{
  "num_hidden_layers": 8,
  "hidden_size": 640,
  "num_attention_heads": 5,
  "num_key_value_heads": 5,
  "head_dim": 128,
  "intermediate_size": 2560,
  "vocab_size": 21693,
  "hidden_act": "gelu",
  "norm": "layernorm",
  "norm_place": "pre",
  "norm_eps": 1e-06,
  "positions": "alibi",
  "qk_norm": false,
  "attn_scale": 0.0884,
  "bias": "all",
  "tie_word_embeddings": true,
  "parallel_block": false,
  "init": "normal",
  "init_std_qkv": 0.0243,
  "init_std_o": 0.0302,
  "init_std_up": 0.0348,
  "init_std_down": 0.0348,
  "optimizer": "muon_variant",
  "learning_rate": 0.00966,
  "beta1": 0.95,
  "weight_decay": 0.0,
  "lr_head": 0.00519,
  "warmup_steps": 200,
  "schedule": "wsd",
  "decay_fraction": 1.0,
  "decay_shape": "exp",
  "final_lr_fraction": 0.0,
  "batch_tokens": 131072,
  "max_seq_len": 1024,
  "doc_mask": true,
  "train_tokens": 992200000,
  "max_steps": 7570,
  "dataset": "wikipedia_en"
}
Each number is 200 + 20 x the weight over its row's rms, rounded and kept within 0 to 999. Layers, rows and columns count from 0. The size before them is the row's rms in percent of the matrix's.

# k: layer 3 attention key, 640x640, rms 0.0255, rows 481-511, columns 512-575
# q: layer 3 attention query, 640x640, rms 0.0265, rows 482-511, columns 512-575
# v: layer 3 attention value, 640x640, rms 0.0204, rows 384-405, columns 512-575
# o: layer 3 attention output (transposed), 640x640, rms 0.0302, rows 384-405, columns 512-575
k481,106,238,217,206,214,178,230,185,212,218,189,169,201,209,226,192,189,198,185,190,193,175,187,212,188,232,194,199,189,190,208,195,149,181,161,213,205,169,215,199,181,199,191,197,198,213,200,194,212,190,203,206,227,186,162,206,201,222,202,227,197,221,188,210,182
q482,102,186,180,162,196,206,190,188,225,186,203,192,228,194,251,235,185,185,203,205,154,194,159,219,212,211,193,198,207,180,204,231,175,195,195,244,230,196,206,219,229,177,228,201,199,194,226,193,210,213,206,209,186,173,205,195,170,167,210,222,161,230,213,213,198
k482,109,215,188,205,196,186,199,196,187,211,198,215,226,204,192,217,189,250,208,211,182,165,203,201,237,201,206,190,175,213,218,225,202,190,201,159,214,223,212,182,179,178,186,202,213,202,198,212,164,192,208,238,180,192,182,210,217,191,155,218,178,198,214,228,169
q483,102,171,211,184,211,220,222,202,212,159,189,201,179,181,148,228,195,206,190,187,222,230,219,166,234,216,226,224,184,208,174,180,204,186,201,221,199,210,209,204,154,231,208,205,218,201,197,188,186,181,140,224,195,187,200,212,201,219,192,228,220,222,191,213,227
k483,111,138,195,181,189,194,180,170,188,215,219,219,183,177,177,178,231,212,158,208,218,211,207,199,220,227,190,190,213,218,174,193,222,167,214,179,158,170,212,217,217,203,192,220,202,201,185,195,172,211,178,194,191,201,223,230,201,199,185,201,204,228,198,201,193
q484,110,185,184,197,203,174,167,181,214,188,229,182,195,214,172,181,202,190,173,206,147,173,220,242,221,213,221,202,198,224,231,210,196,189,214,215,183,195,191,179,205,180,189,210,172,211,189,182,155,184,192,209,174,182,215,172,235,201,202,191,167,231,200,184,221
k484,114,203,172,205,240,178,181,152,196,218,224,210,214,173,220,173,193,194,186,220,190,201,217,224,175,217,230,217,185,156,212,211,188,188,227,226,155,234,170,185,177,215,194,189,208,217,205,199,167,234,223,214,202,196,227,153,191,177,207,178,190,216,203,216,174
q485,103,194,210,180,167,182,218,172,195,227,195,201,200,215,219,230,196,190,207,208,209,217,211,210,161,206,187,221,189,187,211,205,188,213,237,195,200,209,208,223,200,203,188,189,195,195,249,224,196,200,197,166,187,176,177,204,165,198,207,206,205,189,235,203,166
k485,107,196,214,156,177,180,219,184,198,194,227,215,186,195,223,183,209,224,198,199,196,199,206,206,158,248,191,211,215,213,205,217,213,221,188,189,206,184,224,226,232,190,193,212,148,218,210,214,184,204,216,194,235,221,196,233,187,205,207,192,166,183,213,200,187
q486,107,200,190,237,181,221,185,208,133,167,207,190,202,191,223,238,179,212,165,203,189,182,184,194,203,239,211,210,208,168,175,193,185,200,206,217,191,223,193,193,186,211,168,248,190,179,177,224,168,223,189,199,205,215,227,235,224,206,213,209,200,197,183,202,163
k486,111,186,199,211,227,191,192,189,156,193,201,162,165,209,206,177,205,194,250,229,190,196,196,209,226,194,204,197,216,193,182,159,170,165,211,217,185,211,209,192,209,242,192,219,208,206,203,195,171,186,201,199,164,210,229,190,184,208,213,233,200,174,154,224,171
q487,115,213,199,186,158,185,168,202,212,260,227,227,191,176,194,191,183,162,210,183,194,218,189,202,210,211,185,175,195,142,207,212,188,200,204,211,194,187,175,179,166,203,208,216,203,200,191,218,218,209,191,221,200,188,231,195,202,218,185,210,221,236,191,202,239
k487,119,188,211,196,172,207,214,243,262,222,226,244,204,160,205,162,201,161,203,197,179,186,183,183,192,204,160,185,209,211,160,244,190,191,175,185,159,223,200,169,223,203,148,204,216,191,187,230,204,180,212,206,197,178,181,198,156,195,209,204,196,201,194,181,208
q488,109,221,171,160,217,195,232,225,224,209,209,183,194,174,197,177,194,195,168,201,175,193,169,198,241,187,183,191,223,206,192,214,162,192,225,228,216,197,193,199,211,197,210,210,205,185,212,201,215,191,231,180,185,162,175,201,191,214,197,207,197,202,200,213,242
k488,115,211,181,221,207,191,178,141,221,177,193,209,218,187,177,218,195,201,237,165,192,197,216,195,216,215,181,259,185,229,206,186,238,197,188,162,190,213,147,195,212,195,216,204,185,223,197,200,211,172,188,167,159,189,168,179,159,174,221,217,215,193,193,223,180
q489,110,190,224,210,202,189,202,199,210,182,230,187,206,166,191,182,205,211,201,216,191,183,220,200,187,215,189,202,189,181,194,188,216,190,227,190,204,181,180,229,199,206,187,142,221,204,182,230,248,214,223,178,217,183,174,240,212,220,202,237,135,217,189,196,222
k489,115,170,196,237,197,222,198,229,179,157,217,225,184,213,166,192,224,178,178,161,194,238,176,191,194,216,161,198,228,185,211,222,215,209,206,206,179,203,207,217,209,210,217,159,214,231,230,192,217,179,188,198,235,203,187,246,232,204,205,247,200,233,194,219,217
q490,108,176,186,204,204,167,156,209,185,230,212,167,193,207,211,171,173,185,226,188,204,206,193,171,161,205,186,208,206,208,206,197,196,187,175,181,223,181,185,201,202,193,202,224,172,203,192,210,173,204,194,180,233,222,187,187,222,207,204,207,190,183,227,155,145
k490,116,230,231,193,205,179,212,181,191,229,188,145,188,194,181,207,187,201,170,204,247,197,192,159,206,215,182,221,203,174,179,177,205,203,185,183,202,151,221,196,209,199,188,185,180,187,173,214,186,211,190,187,238,210,230,207,179,222,162,193,212,197,245,217,198
q491,104,191,213,220,207,192,188,212,221,198,205,182,189,175,164,174,193,195,206,178,179,206,224,189,216,172,183,194,238,232,197,195,206,205,223,210,216,181,210,185,213,210,195,181,186,205,215,198,192,223,175,188,244,186,211,208,180,212,192,233,193,190,185,206,219
k491,112,218,214,222,232,172,225,197,181,196,186,173,198,194,220,199,173,198,165,211,184,210,200,224,198,192,222,212,200,207,246,222,210,180,222,244,212,197,205,184,173,242,200,201,188,198,217,191,195,216,170,183,208,184,201,232,200,195,213,202,181,220,176,186,196
q492,110,205,215,182,159,186,194,208,170,228,188,223,223,203,218,194,192,211,234,222,168,216,199,218,180,206,191,226,151,162,204,196,208,215,223,161,219,183,235,209,224,215,195,191,211,226,242,207,237,206,198,219,194,192,186,222,227,210,190,195,186,191,270,186,186
k492,116,196,224,172,225,209,187,204,195,184,186,230,171,171,193,246,194,205,244,174,180,189,176,213,200,171,191,206,192,210,191,201,217,232,213,192,211,202,208,179,193,226,202,179,213,187,214,205,210,199,180,187,161,168,154,178,215,224,208,228,261,210,216,184,200
q493,109,163,195,204,193,203,215,201,231,201,191,207,171,193,205,194,197,223,188,169,193,203,243,188,163,240,213,204,187,220,159,186,238,241,207,210,207,207,196,191,185,164,188,205,186,207,218,195,174,233,220,209,260,195,203,235,197,222,206,240,175,176,198,201,195
k493,116,187,200,180,182,227,196,221,204,176,206,201,238,197,207,179,181,233,167,178,189,228,235,192,203,196,203,197,197,232,208,189,204,178,206,222,207,190,165,199,201,169,203,189,191,218,163,225,210,227,182,208,240,163,174,194,214,205,155,240,205,201,196,204,229
q494,101,221,211,211,205,211,202,203,190,220,212,172,198,211,176,181,195,181,210,184,198,258,181,210,212,224,219,204,219,181,158,176,172,206,187,236,183,166,161,195,190,225,221,201,190,234,194,214,197,199,192,189,166,205,217,174,198,197,208,221,206,199,207,186,229
k494,107,186,215,176,207,173,199,230,189,200,195,192,169,179,204,197,213,189,176,194,196,248,196,201,189,202,211,225,198,219,184,214,200,203,212,184,191,180,170,189,183,176,224,213,179,188,213,237,174,188,177,214,193,214,218,184,171,187,199,209,201,217,160,196,201
q495,110,239,218,182,248,180,218,187,210,209,193,190,182,191,184,227,173,215,185,200,211,182,195,214,172,185,202,198,180,206,229,162,239,233,216,203,199,197,199,212,211,188,189,187,214,173,195,188,206,164,218,205,175,210,206,199,173,210,229,200,193,177,190,183,180
k495,113,192,194,216,202,206,199,189,178,213,221,191,168,173,192,203,196,188,194,229,198,218,214,209,185,206,198,191,198,207,201,184,228,236,247,217,190,160,176,183,212,180,195,204,180,192,190,203,222,163,190,231,207,194,203,203,175,218,187,205,208,182,241,152,217
q496,106,218,187,225,181,174,192,180,193,223,189,180,214,175,227,216,189,196,223,222,161,186,191,207,203,203,195,195,182,153,189,210,222,146,209,234,214,220,195,191,218,213,188,185,192,194,205,202,190,188,188,201,191,161,238,219,223,174,214,202,195,168,210,213,193
k496,110,198,209,175,159,210,231,188,240,206,225,203,209,185,204,233,210,212,198,206,208,141,194,189,161,215,176,213,223,175,183,182,168,167,188,199,176,210,204,172,179,214,181,212,181,187,205,225,198,170,192,185,216,170,213,196,202,205,247,192,202,196,201,202,192
q497,110,190,226,203,195,218,242,226,185,210,163,243,184,180,201,163,215,203,162,173,202,216,197,197,201,172,205,204,197,211,198,171,214,195,206,163,217,183,211,193,189,179,214,178,221,202,190,238,214,216,208,219,235,205,209,208,201,165,207,216,203,199,221,196,153
k497,115,192,213,209,196,201,199,217,150,201,193,205,199,225,205,178,204,166,183,187,227,213,152,205,216,174,248,190,182,211,202,202,219,215,222,229,192,174,172,197,214,205,193,174,244,199,190,202,144,202,186,189,227,194,201,177,175,198,174,211,196,171,216,179,186
q498,105,199,181,198,160,217,221,221,174,170,223,223,171,206,265,208,168,167,181,228,220,224,203,195,217,163,214,170,208,179,203,198,193,181,209,194,196,215,197,213,224,190,211,240,167,208,214,225,165,205,216,182,180,164,209,220,212,203,171,195,191,188,207,168,236
k498,114,192,198,208,195,209,201,240,174,175,229,216,201,222,203,181,192,169,201,211,193,206,199,193,192,195,221,199,207,193,204,193,161,190,194,179,199,200,219,227,207,170,166,187,224,204,199,230,185,197,224,202,224,178,205,241,209,206,134,237,201,224,233,189,223
q499,111,195,204,187,219,208,172,210,218,224,229,208,214,226,212,183,178,161,211,193,189,186,149,228,164,213,209,143,165,169,216,194,172,199,194,238,189,230,209,201,211,177,224,212,207,216,214,220,209,203,172,199,174,189,209,199,201,203,203,231,170,252,186,202,205
k499,111,197,224,234,187,214,229,191,224,223,226,198,201,208,200,190,231,208,175,231,206,208,172,222,165,228,201,163,191,204,205,162,175,209,188,209,209,229,237,223,203,215,227,224,231,235,200,206,192,196,197,191,197,211,194,220,209,169,210,206,196,215,183,187,209
q500,102,237,185,189,191,186,214,201,217,179,226,228,214,200,217,224,187,209,177,210,227,219,215,183,222,201,179,200,204,223,200,193,193,162,188,198,173,228,224,213,213,205,171,184,231,202,228,195,195,175,209,185,192,200,177,154,179,191,217,207,173,204,199,197,166
k500,110,218,184,241,213,170,182,185,194,177,225,248,220,214,176,208,186,196,191,241,192,184,185,216,208,216,180,194,173,238,233,191,205,170,195,181,214,180,173,215,214,202,229,239,232,203,209,175,243,199,210,192,202,250,192,194,223,220,193,216,162,159,167,189,202
q501,098,194,214,217,170,207,183,209,188,210,174,205,160,219,248,193,194,161,205,198,185,199,213,217,235,235,222,150,190,207,204,193,185,219,176,200,229,156,168,189,210,164,186,249,212,247,192,183,152,181,191,206,202,168,187,193,196,213,239,191,209,172,215,169,228
k501,109,184,209,201,202,203,205,200,186,186,206,212,243,209,213,158,195,154,206,232,227,207,186,190,190,218,210,188,221,215,195,205,224,207,215,186,191,184,215,164,193,197,193,206,189,186,173,187,187,204,178,224,212,204,187,211,183,202,172,217,184,252,265,182,219
q502,106,168,202,174,169,203,220,175,166,193,197,207,201,192,193,190,170,217,212,174,220,207,250,234,207,199,183,201,141,194,219,202,235,215,191,178,231,237,182,182,228,189,199,194,199,193,232,152,203,197,186,221,190,199,173,208,225,183,183,233,186,220,216,208,206
k502,111,201,187,189,226,187,191,185,209,160,234,217,213,200,208,194,184,175,211,256,195,171,205,205,194,193,207,207,190,188,218,223,196,180,228,153,196,201,219,178,230,217,198,208,208,195,190,183,231,221,202,216,194,241,180,204,211,205,172,194,171,214,192,202,228
q503,102,161,201,220,185,214,200,204,195,186,224,187,172,167,205,150,222,186,174,234,186,203,195,201,184,220,217,222,197,197,167,207,227,192,188,178,186,222,210,176,212,231,205,218,171,193,183,203,181,245,200,200,212,227,202,173,202,205,205,226,210,202,183,190,173
k503,107,201,189,211,191,222,213,216,206,201,195,205,206,182,228,180,194,167,174,178,225,177,208,229,217,183,202,229,197,169,194,204,169,211,198,178,213,192,187,190,163,173,209,197,174,184,212,205,195,209,185,180,157,189,207,168,172,239,194,219,181,150,171,226,192
q504,104,185,217,226,202,196,240,235,186,168,208,198,204,243,151,192,220,163,237,176,243,223,219,175,196,140,181,232,206,219,191,177,223,202,217,201,180,200,156,245,192,192,199,235,215,197,163,211,177,196,194,205,226,172,169,214,171,224,207,206,213,219,191,239,206
k504,110,193,236,206,204,170,165,204,175,186,193,213,184,242,192,181,234,197,213,280,223,199,216,183,163,193,208,173,202,201,256,162,181,176,194,218,192,212,164,229,219,195,187,207,196,216,184,194,193,199,183,236,210,216,179,214,182,206,204,201,209,171,187,218,223
q505,103,206,201,181,235,194,160,235,216,199,151,170,231,225,223,198,164,170,231,202,168,184,236,208,246,244,225,213,199,204,208,187,184,187,193,168,198,206,198,177,172,235,182,193,207,193,207,195,200,199,172,174,190,159,217,187,224,212,222,176,204,224,193,182,197
k505,110,189,186,202,203,214,187,182,214,220,199,188,219,196,195,179,207,182,199,164,202,188,195,178,224,229,181,204,234,181,187,179,178,194,209,155,214,210,186,183,198,209,174,198,224,203,189,167,194,202,186,208,192,181,214,189,178,215,181,206,235,219,205,204,149
q506,105,193,216,191,186,190,204,198,190,202,243,196,171,186,189,225,229,146,203,191,182,215,221,167,248,175,219,228,201,210,219,192,176,209,220,214,207,180,224,180,239,194,216,170,229,220,204,207,189,179,146,230,240,180,222,210,181,207,185,200,203,219,192,195,184
k506,112,185,209,197,228,164,218,162,172,193,155,209,209,190,194,199,190,204,176,209,166,181,224,183,193,186,198,204,195,187,198,229,206,188,175,183,206,220,210,214,169,238,197,201,164,184,176,210,176,224,188,171,182,156,229,188,150,192,205,219,171,189,216,197,195
q507,104,208,175,219,201,189,176,213,179,198,168,200,189,185,171,173,209,209,204,169,210,204,177,197,219,175,221,220,224,218,207,180,203,205,192,213,218,198,189,220,213,223,239,219,233,203,184,186,199,185,186,225,186,214,196,222,193,205,220,188,229,218,132,209,196
k507,112,168,192,199,175,168,156,217,229,222,185,205,188,166,173,219,209,225,231,185,222,196,177,218,197,211,205,209,181,190,173,216,204,174,202,190,203,216,200,197,208,238,187,209,215,199,192,201,229,220,193,195,200,222,197,215,195,182,215,181,197,194,137,164,200
q508,107,238,207,206,212,206,203,206,192,203,195,227,206,208,175,166,199,224,230,185,216,213,202,188,188,150,218,220,223,220,268,169,174,217,175,207,187,177,198,170,195,207,193,168,210,236,186,196,200,190,163,201,185,222,188,187,174,148,203,179,198,207,266,172,206
k508,111,226,172,232,217,219,206,182,217,220,193,212,215,225,201,167,205,201,203,218,210,200,198,227,189,164,210,216,208,185,217,221,193,211,200,164,189,198,192,221,202,227,215,213,210,213,188,144,210,189,196,212,229,223,165,154,186,202,208,181,191,221,252,193,197
q509,106,219,210,194,196,200,202,177,210,219,187,202,232,189,216,213,209,218,198,183,200,170,186,196,239,214,220,211,229,223,200,243,198,221,215,156,197,235,224,193,215,183,179,180,204,201,211,191,204,213,205,210,233,194,185,138,219,169,217,201,199,225,177,183,222
k509,108,202,206,218,232,203,141,180,227,181,203,188,210,203,182,206,209,222,199,180,237,216,180,234,221,224,197,204,186,190,193,219,234,220,200,173,191,224,177,173,218,164,171,201,205,174,178,193,214,222,228,206,190,211,196,232,201,238,210,201,224,191,176,202,233
q510,103,223,223,195,223,201,236,179,188,187,200,193,184,180,210,212,249,198,239,210,231,202,195,206,160,196,205,232,196,190,193,214,201,199,182,191,191,194,203,182,185,185,195,167,176,188,189,190,189,202,224,142,215,185,194,219,201,217,175,210,202,164,204,202,233
k510,111,187,216,211,232,224,204,167,241,187,187,210,185,230,198,207,242,186,161,223,216,212,196,198,201,209,223,228,211,177,216,176,175,206,192,224,254,213,200,225,191,205,215,218,172,193,170,212,236,190,222,213,200,187,217,195,203,199,209,199,187,156,209,193,226
q511,108,229,221,216,222,153,243,202,188,197,193,215,186,193,217,173,200,199,231,210,184,183,211,211,245,209,210,180,182,200,208,189,184,202,191,183,184,144,189,221,200,190,182,185,214,221,166,208,167,167,191,202,188,204,196,229,231,223,239,167,201,158,198,190,198
k511,115,207,198,173,234,187,206,193,183,202,200,190,207,221,190,201,187,191,209,209,205,187,158,182,175,212,200,206,201,226,190,238,186,221,204,225,175,188,180,207,194,171,194,203,183,237,163,211,160,158,184,207,196,228,216,196,226,218,237,212,227,173,214,204,229
v384,103,207,193,196,206,155,202,217,242,214,195,197,209,159,219,172,205,245,199,190,176,216,198,183,197,226,234,186,262,221,225,213,175,243,213,190,204,201,203,218,215,200,204,203,179,190,185,192,209,200,212,175,147,191,208,202,223,209,246,187,206,179,169,209,197
o384,102,189,215,182,205,259,196,187,180,166,209,212,180,208,184,224,205,184,208,194,215,159,204,187,213,162,207,227,181,211,180,212,169,176,209,202,178,207,162,199,194,191,182,214,215,185,184,214,207,201,215,196,225,222,198,208,171,220,191,157,213,182,208,202,207
v385,106,198,179,195,177,185,200,214,206,206,180,239,226,169,155,241,190,164,203,188,203,237,202,190,243,163,180,191,148,181,216,226,209,213,208,221,199,195,185,206,228,194,211,243,200,203,172,202,199,215,207,178,196,195,212,190,192,210,171,215,212,222,221,200,192
o385,103,223,192,211,216,231,191,210,205,237,183,172,194,217,212,216,231,205,225,208,200,215,191,212,200,198,175,218,217,175,220,159,176,195,190,158,185,220,220,192,190,211,185,182,144,177,232,187,196,197,213,169,180,201,193,253,225,178,197,209,166,185,194,164,223
v386,104,203,244,216,192,210,224,195,176,231,205,192,156,209,174,220,197,215,201,216,204,223,207,191,196,200,172,246,207,186,227,210,232,195,209,194,190,212,178,199,228,213,258,165,206,189,184,178,213,239,222,197,200,189,208,226,165,195,180,206,187,203,182,219,228
o386,095,221,192,224,182,203,179,194,229,175,230,207,251,179,220,203,200,199,190,189,207,220,176,188,196,188,220,182,200,197,201,211,164,182,224,192,202,174,242,163,187,194,196,224,190,186,227,208,196,223,199,184,202,194,203,221,213,165,185,170,222,195,227,214,189
v387,107,209,197,194,186,195,181,156,188,190,182,188,199,165,219,197,220,201,245,196,212,221,202,184,207,197,227,247,173,214,184,203,183,213,205,190,203,193,207,199,221,198,234,197,176,179,207,198,187,203,172,188,185,214,206,213,210,170,219,228,204,179,187,194,204
o387,107,187,228,195,244,196,225,183,209,217,194,180,193,200,158,201,181,191,211,163,146,213,207,196,205,195,200,193,215,217,221,212,206,210,186,200,194,216,202,197,173,174,200,175,201,215,190,216,187,182,213,208,216,187,193,164,201,213,196,206,186,207,195,196,207
v388,103,226,204,254,172,208,183,190,204,187,214,190,198,212,186,226,182,205,214,198,180,217,188,223,214,186,226,225,194,158,224,202,213,228,190,191,235,214,201,214,193,182,226,225,191,154,204,208,220,218,200,198,249,230,179,201,239,199,206,209,215,214,190,212,245
o388,101,214,184,209,217,214,166,217,176,217,211,198,208,214,217,204,197,208,153,207,218,203,239,182,167,170,212,213,219,171,158,226,214,216,209,235,146,187,206,186,204,172,203,213,198,160,212,250,230,193,180,198,226,175,171,228,145,212,199,235,213,210,183,184,206
v389,105,168,180,224,192,186,187,224,196,229,180,214,222,165,208,192,174,185,219,189,191,182,189,211,173,188,198,194,193,243,197,224,232,195,187,219,206,218,203,193,200,181,203,200,190,198,194,161,198,183,220,186,191,218,193,226,154,201,211,209,189,219,175,203,181
o389,102,187,210,192,170,210,228,169,169,183,204,179,177,201,186,181,187,217,181,206,211,223,253,217,224,187,165,174,165,221,200,177,178,214,179,177,134,223,202,180,195,215,186,215,227,197,224,197,216,203,194,185,207,227,180,189,212,218,191,206,195,224,214,203,168
v390,104,169,191,183,225,201,168,190,225,195,197,203,173,220,221,207,248,233,208,196,200,229,163,207,225,239,186,213,207,188,193,222,171,221,202,221,190,208,192,151,234,206,199,202,218,199,180,187,185,171,248,201,197,180,219,203,227,178,205,200,168,210,187,176,218
o390,103,217,212,214,212,193,192,199,188,165,203,244,207,161,212,183,201,193,189,206,178,196,221,196,178,200,189,230,194,199,237,172,189,192,196,173,196,193,223,194,230,167,198,179,196,198,218,199,220,206,195,225,183,204,182,221,185,190,221,157,136,216,215,177,149
v391,103,196,194,203,196,193,200,161,174,208,213,227,223,163,226,174,160,213,220,158,212,193,213,185,243,206,170,189,191,219,211,174,211,241,199,200,206,180,195,220,186,153,193,224,237,159,201,211,229,222,196,192,222,197,192,204,184,212,213,183,186,154,206,200,185
o391,100,203,215,189,225,194,180,216,215,219,188,184,183,165,168,209,225,188,172,195,208,178,198,214,187,207,224,213,206,192,175,192,212,203,191,237,210,227,187,228,167,232,219,184,188,203,206,208,196,195,179,189,229,228,231,187,212,175,163,225,219,197,191,205,239
v392,106,176,226,207,230,214,183,197,221,217,200,214,215,171,223,213,226,198,218,217,203,200,227,198,237,217,178,221,180,217,196,211,156,227,240,235,207,197,202,243,197,198,226,210,182,220,168,216,186,201,208,178,159,197,215,183,213,220,239,185,221,203,202,203,187
o392,111,204,195,199,169,210,217,203,190,184,218,231,211,206,186,234,159,199,178,185,225,171,193,194,220,204,205,181,177,185,151,206,225,233,178,183,218,170,206,167,219,204,222,187,173,218,220,215,189,178,174,199,186,179,192,178,204,218,159,245,171,202,198,241,246
v393,105,208,211,247,203,209,197,185,187,200,167,155,207,155,181,177,189,208,167,212,183,189,188,220,174,212,208,182,173,173,198,220,184,197,171,183,211,221,208,172,221,203,193,143,197,212,180,227,196,199,198,197,246,168,206,206,189,207,178,189,199,200,186,205,200
o393,102,166,236,206,187,227,226,214,192,172,225,210,189,203,205,214,218,225,205,235,204,175,173,202,213,212,212,241,208,213,185,174,249,180,205,214,169,181,176,220,197,222,199,223,200,202,203,159,205,204,182,141,190,209,197,190,185,200,192,179,213,185,227,182,216
v394,102,199,179,205,206,192,207,175,196,195,203,220,220,192,198,165,201,184,219,185,226,220,209,202,210,217,175,178,174,209,230,201,231,223,189,216,197,202,176,208,190,197,212,188,204,218,210,207,178,206,168,231,222,211,198,204,182,172,210,235,178,224,163,173,182
o394,097,182,202,204,204,191,170,207,203,222,195,186,188,195,162,217,186,194,177,202,193,191,179,196,208,204,201,185,202,185,200,217,181,175,198,220,198,206,226,199,155,186,204,188,186,157,197,218,218,220,203,198,214,217,218,240,244,189,174,207,236,196,199,200,235
v395,104,215,213,180,230,185,172,211,191,176,220,208,186,175,172,214,202,207,181,219,211,224,174,157,236,200,186,210,221,213,191,201,164,194,196,196,169,194,175,223,226,215,169,217,193,230,215,164,216,176,220,185,211,197,204,184,189,209,186,216,192,140,222,158,201
o395,104,192,195,186,194,193,205,206,201,208,188,191,245,188,224,152,243,186,219,201,213,194,221,239,220,213,218,208,174,210,164,229,208,220,220,197,198,210,194,177,219,198,203,211,236,207,206,211,211,204,196,202,209,194,218,232,210,195,204,188,208,206,176,245,204
v396,109,193,140,187,200,208,189,193,165,189,197,187,213,154,173,191,190,226,206,241,210,196,209,200,166,186,178,186,216,197,192,226,201,182,210,219,219,203,213,219,231,212,197,212,257,186,192,178,198,225,190,195,237,159,151,213,168,208,192,198,185,225,182,177,166
o396,102,218,255,223,198,213,167,198,207,211,192,218,181,234,226,174,182,183,204,189,223,220,199,230,218,224,239,196,197,192,225,193,237,193,210,215,187,231,208,200,163,176,212,223,175,196,223,200,235,194,205,226,146,249,229,212,221,188,188,186,208,192,228,197,200
v397,108,208,223,227,212,198,181,230,207,190,213,213,191,220,164,205,220,203,216,201,248,209,167,197,225,187,189,177,214,170,190,217,204,194,191,204,220,218,189,186,191,167,213,216,195,212,207,209,208,221,206,179,179,218,196,202,209,208,185,201,172,178,203,213,203
o397,105,199,195,164,214,197,225,172,223,206,179,172,206,209,194,198,154,199,224,173,177,185,240,196,190,245,189,213,194,205,222,177,212,236,207,189,138,202,198,196,146,204,204,199,232,209,231,205,170,192,226,224,204,211,165,213,210,184,183,206,179,220,194,170,172
v398,103,208,221,164,189,163,209,167,206,239,222,187,187,199,223,192,212,194,185,220,157,188,163,265,173,215,193,237,186,211,208,175,170,164,224,203,170,195,183,183,211,223,211,206,219,193,229,196,194,205,208,184,182,216,186,238,193,211,227,197,237,196,205,173,188
o398,105,247,197,232,188,199,201,206,181,191,174,231,218,180,194,194,164,172,205,192,185,202,196,203,199,198,202,191,190,208,212,243,225,194,204,201,203,199,184,236,205,210,201,229,162,243,160,223,220,217,197,226,204,204,211,202,191,198,184,186,178,168,205,223,182
v399,103,201,226,207,200,187,182,217,199,215,223,177,201,188,220,175,187,195,207,226,207,178,212,210,173,170,208,159,209,235,189,173,176,181,201,202,201,151,204,177,178,178,199,195,192,176,206,198,204,199,194,195,257,202,213,186,203,211,176,201,203,166,180,210,193
o399,099,212,197,184,209,202,187,243,233,191,212,223,201,203,186,220,208,199,209,179,214,204,210,214,203,234,200,191,216,175,210,212,220,227,206,209,194,205,175,215,223,209,188,208,189,246,213,229,188,213,184,223,180,219,211,193,207,212,175,176,183,199,226,165,198
v400,104,207,241,169,190,145,219,185,199,196,168,191,186,205,232,168,211,229,200,160,188,197,205,197,182,221,201,226,223,188,189,207,201,173,219,158,192,201,185,197,213,235,145,168,198,244,195,209,191,187,211,214,235,189,241,207,177,176,185,175,204,188,207,194,220
o400,107,190,208,214,183,189,213,224,207,222,233,185,177,211,200,177,178,180,198,220,199,198,213,223,218,173,235,188,198,227,240,190,191,213,193,244,204,194,214,170,224,164,192,225,194,193,212,177,208,208,201,166,158,235,169,191,213,207,229,205,165,216,210,226,211
v401,103,164,183,211,211,206,209,239,208,195,195,181,173,152,222,216,215,151,223,214,161,177,226,187,224,197,221,215,181,189,193,195,191,181,216,201,256,187,201,196,177,225,195,201,148,202,197,187,210,216,223,190,159,217,180,193,180,237,204,185,241,214,197,205,204
o401,102,206,181,193,208,225,167,198,220,186,195,223,217,236,205,190,197,182,171,209,210,239,166,197,206,221,215,205,188,178,210,221,200,176,209,230,189,207,206,207,196,156,203,219,207,217,221,216,223,169,213,195,252,179,203,211,184,164,172,208,182,173,208,149,192
v402,103,208,177,175,206,209,196,257,168,183,222,220,220,199,189,187,218,190,222,199,213,204,216,205,211,199,212,182,170,233,176,190,213,219,230,212,206,195,218,214,174,185,159,240,195,206,201,176,184,200,209,171,176,175,176,196,189,192,209,210,169,229,247,220,184
o402,103,209,205,202,194,229,197,175,225,210,178,220,176,209,214,214,218,180,169,178,194,215,184,224,192,188,194,222,221,212,183,216,219,185,203,224,215,249,179,189,207,205,211,184,173,193,230,163,219,186,172,168,210,209,203,214,215,167,226,159,185,207,184,212,157
v403,103,182,206,212,212,190,207,209,197,204,187,216,166,217,199,244,191,184,186,223,213,178,194,238,217,174,197,195,230,205,190,240,227,186,151,212,190,201,196,243,171,228,208,215,191,222,229,175,162,228,231,207,187,209,197,194,184,168,155,229,213,173,193,189,169
o403,099,217,165,217,193,167,192,249,218,213,206,174,210,181,181,180,219,163,205,179,222,185,202,198,204,218,197,220,208,196,197,152,219,158,202,194,189,233,208,214,218,188,226,214,197,182,202,196,201,227,172,223,222,195,188,232,216,199,220,187,179,222,171,187,225
v404,102,226,226,222,183,190,193,200,171,205,196,201,222,232,217,184,188,187,228,218,182,208,223,201,218,187,185,204,192,170,223,190,204,226,192,221,174,202,190,183,188,152,246,167,241,174,200,199,167,192,209,176,173,207,200,189,171,204,213,175,198,177,210,174,195
o404,101,221,197,157,227,189,188,173,215,201,170,178,179,199,210,222,214,206,203,206,207,207,196,216,202,215,192,215,185,205,182,208,198,215,183,190,246,197,193,179,187,193,199,221,203,186,232,218,213,207,196,249,193,193,224,217,252,230,181,202,164,210,183,200,196
v405,110,178,177,171,167,214,226,185,205,224,191,201,153,191,212,220,225,179,189,245,198,215,190,194,180,167,239,195,219,179,166,186,212,222,208,197,218,238,185,232,216,195,208,212,208,222,227,176,173,179,207,203,214,196,191,193,214,182,150,230,209,220,209,221,200
o405,104,178,194,211,187,181,172,203,226,214,256,191,199,173,208,169,188,183,217,177,201,200,237,220,229,249,174,166,189,173,209,189,196,184,231,222,221,191,196,178,180,195,221,167,176,211,225,193,197,214,181,176,182,210,213,188,199,233,169,179,197,211,209,186,215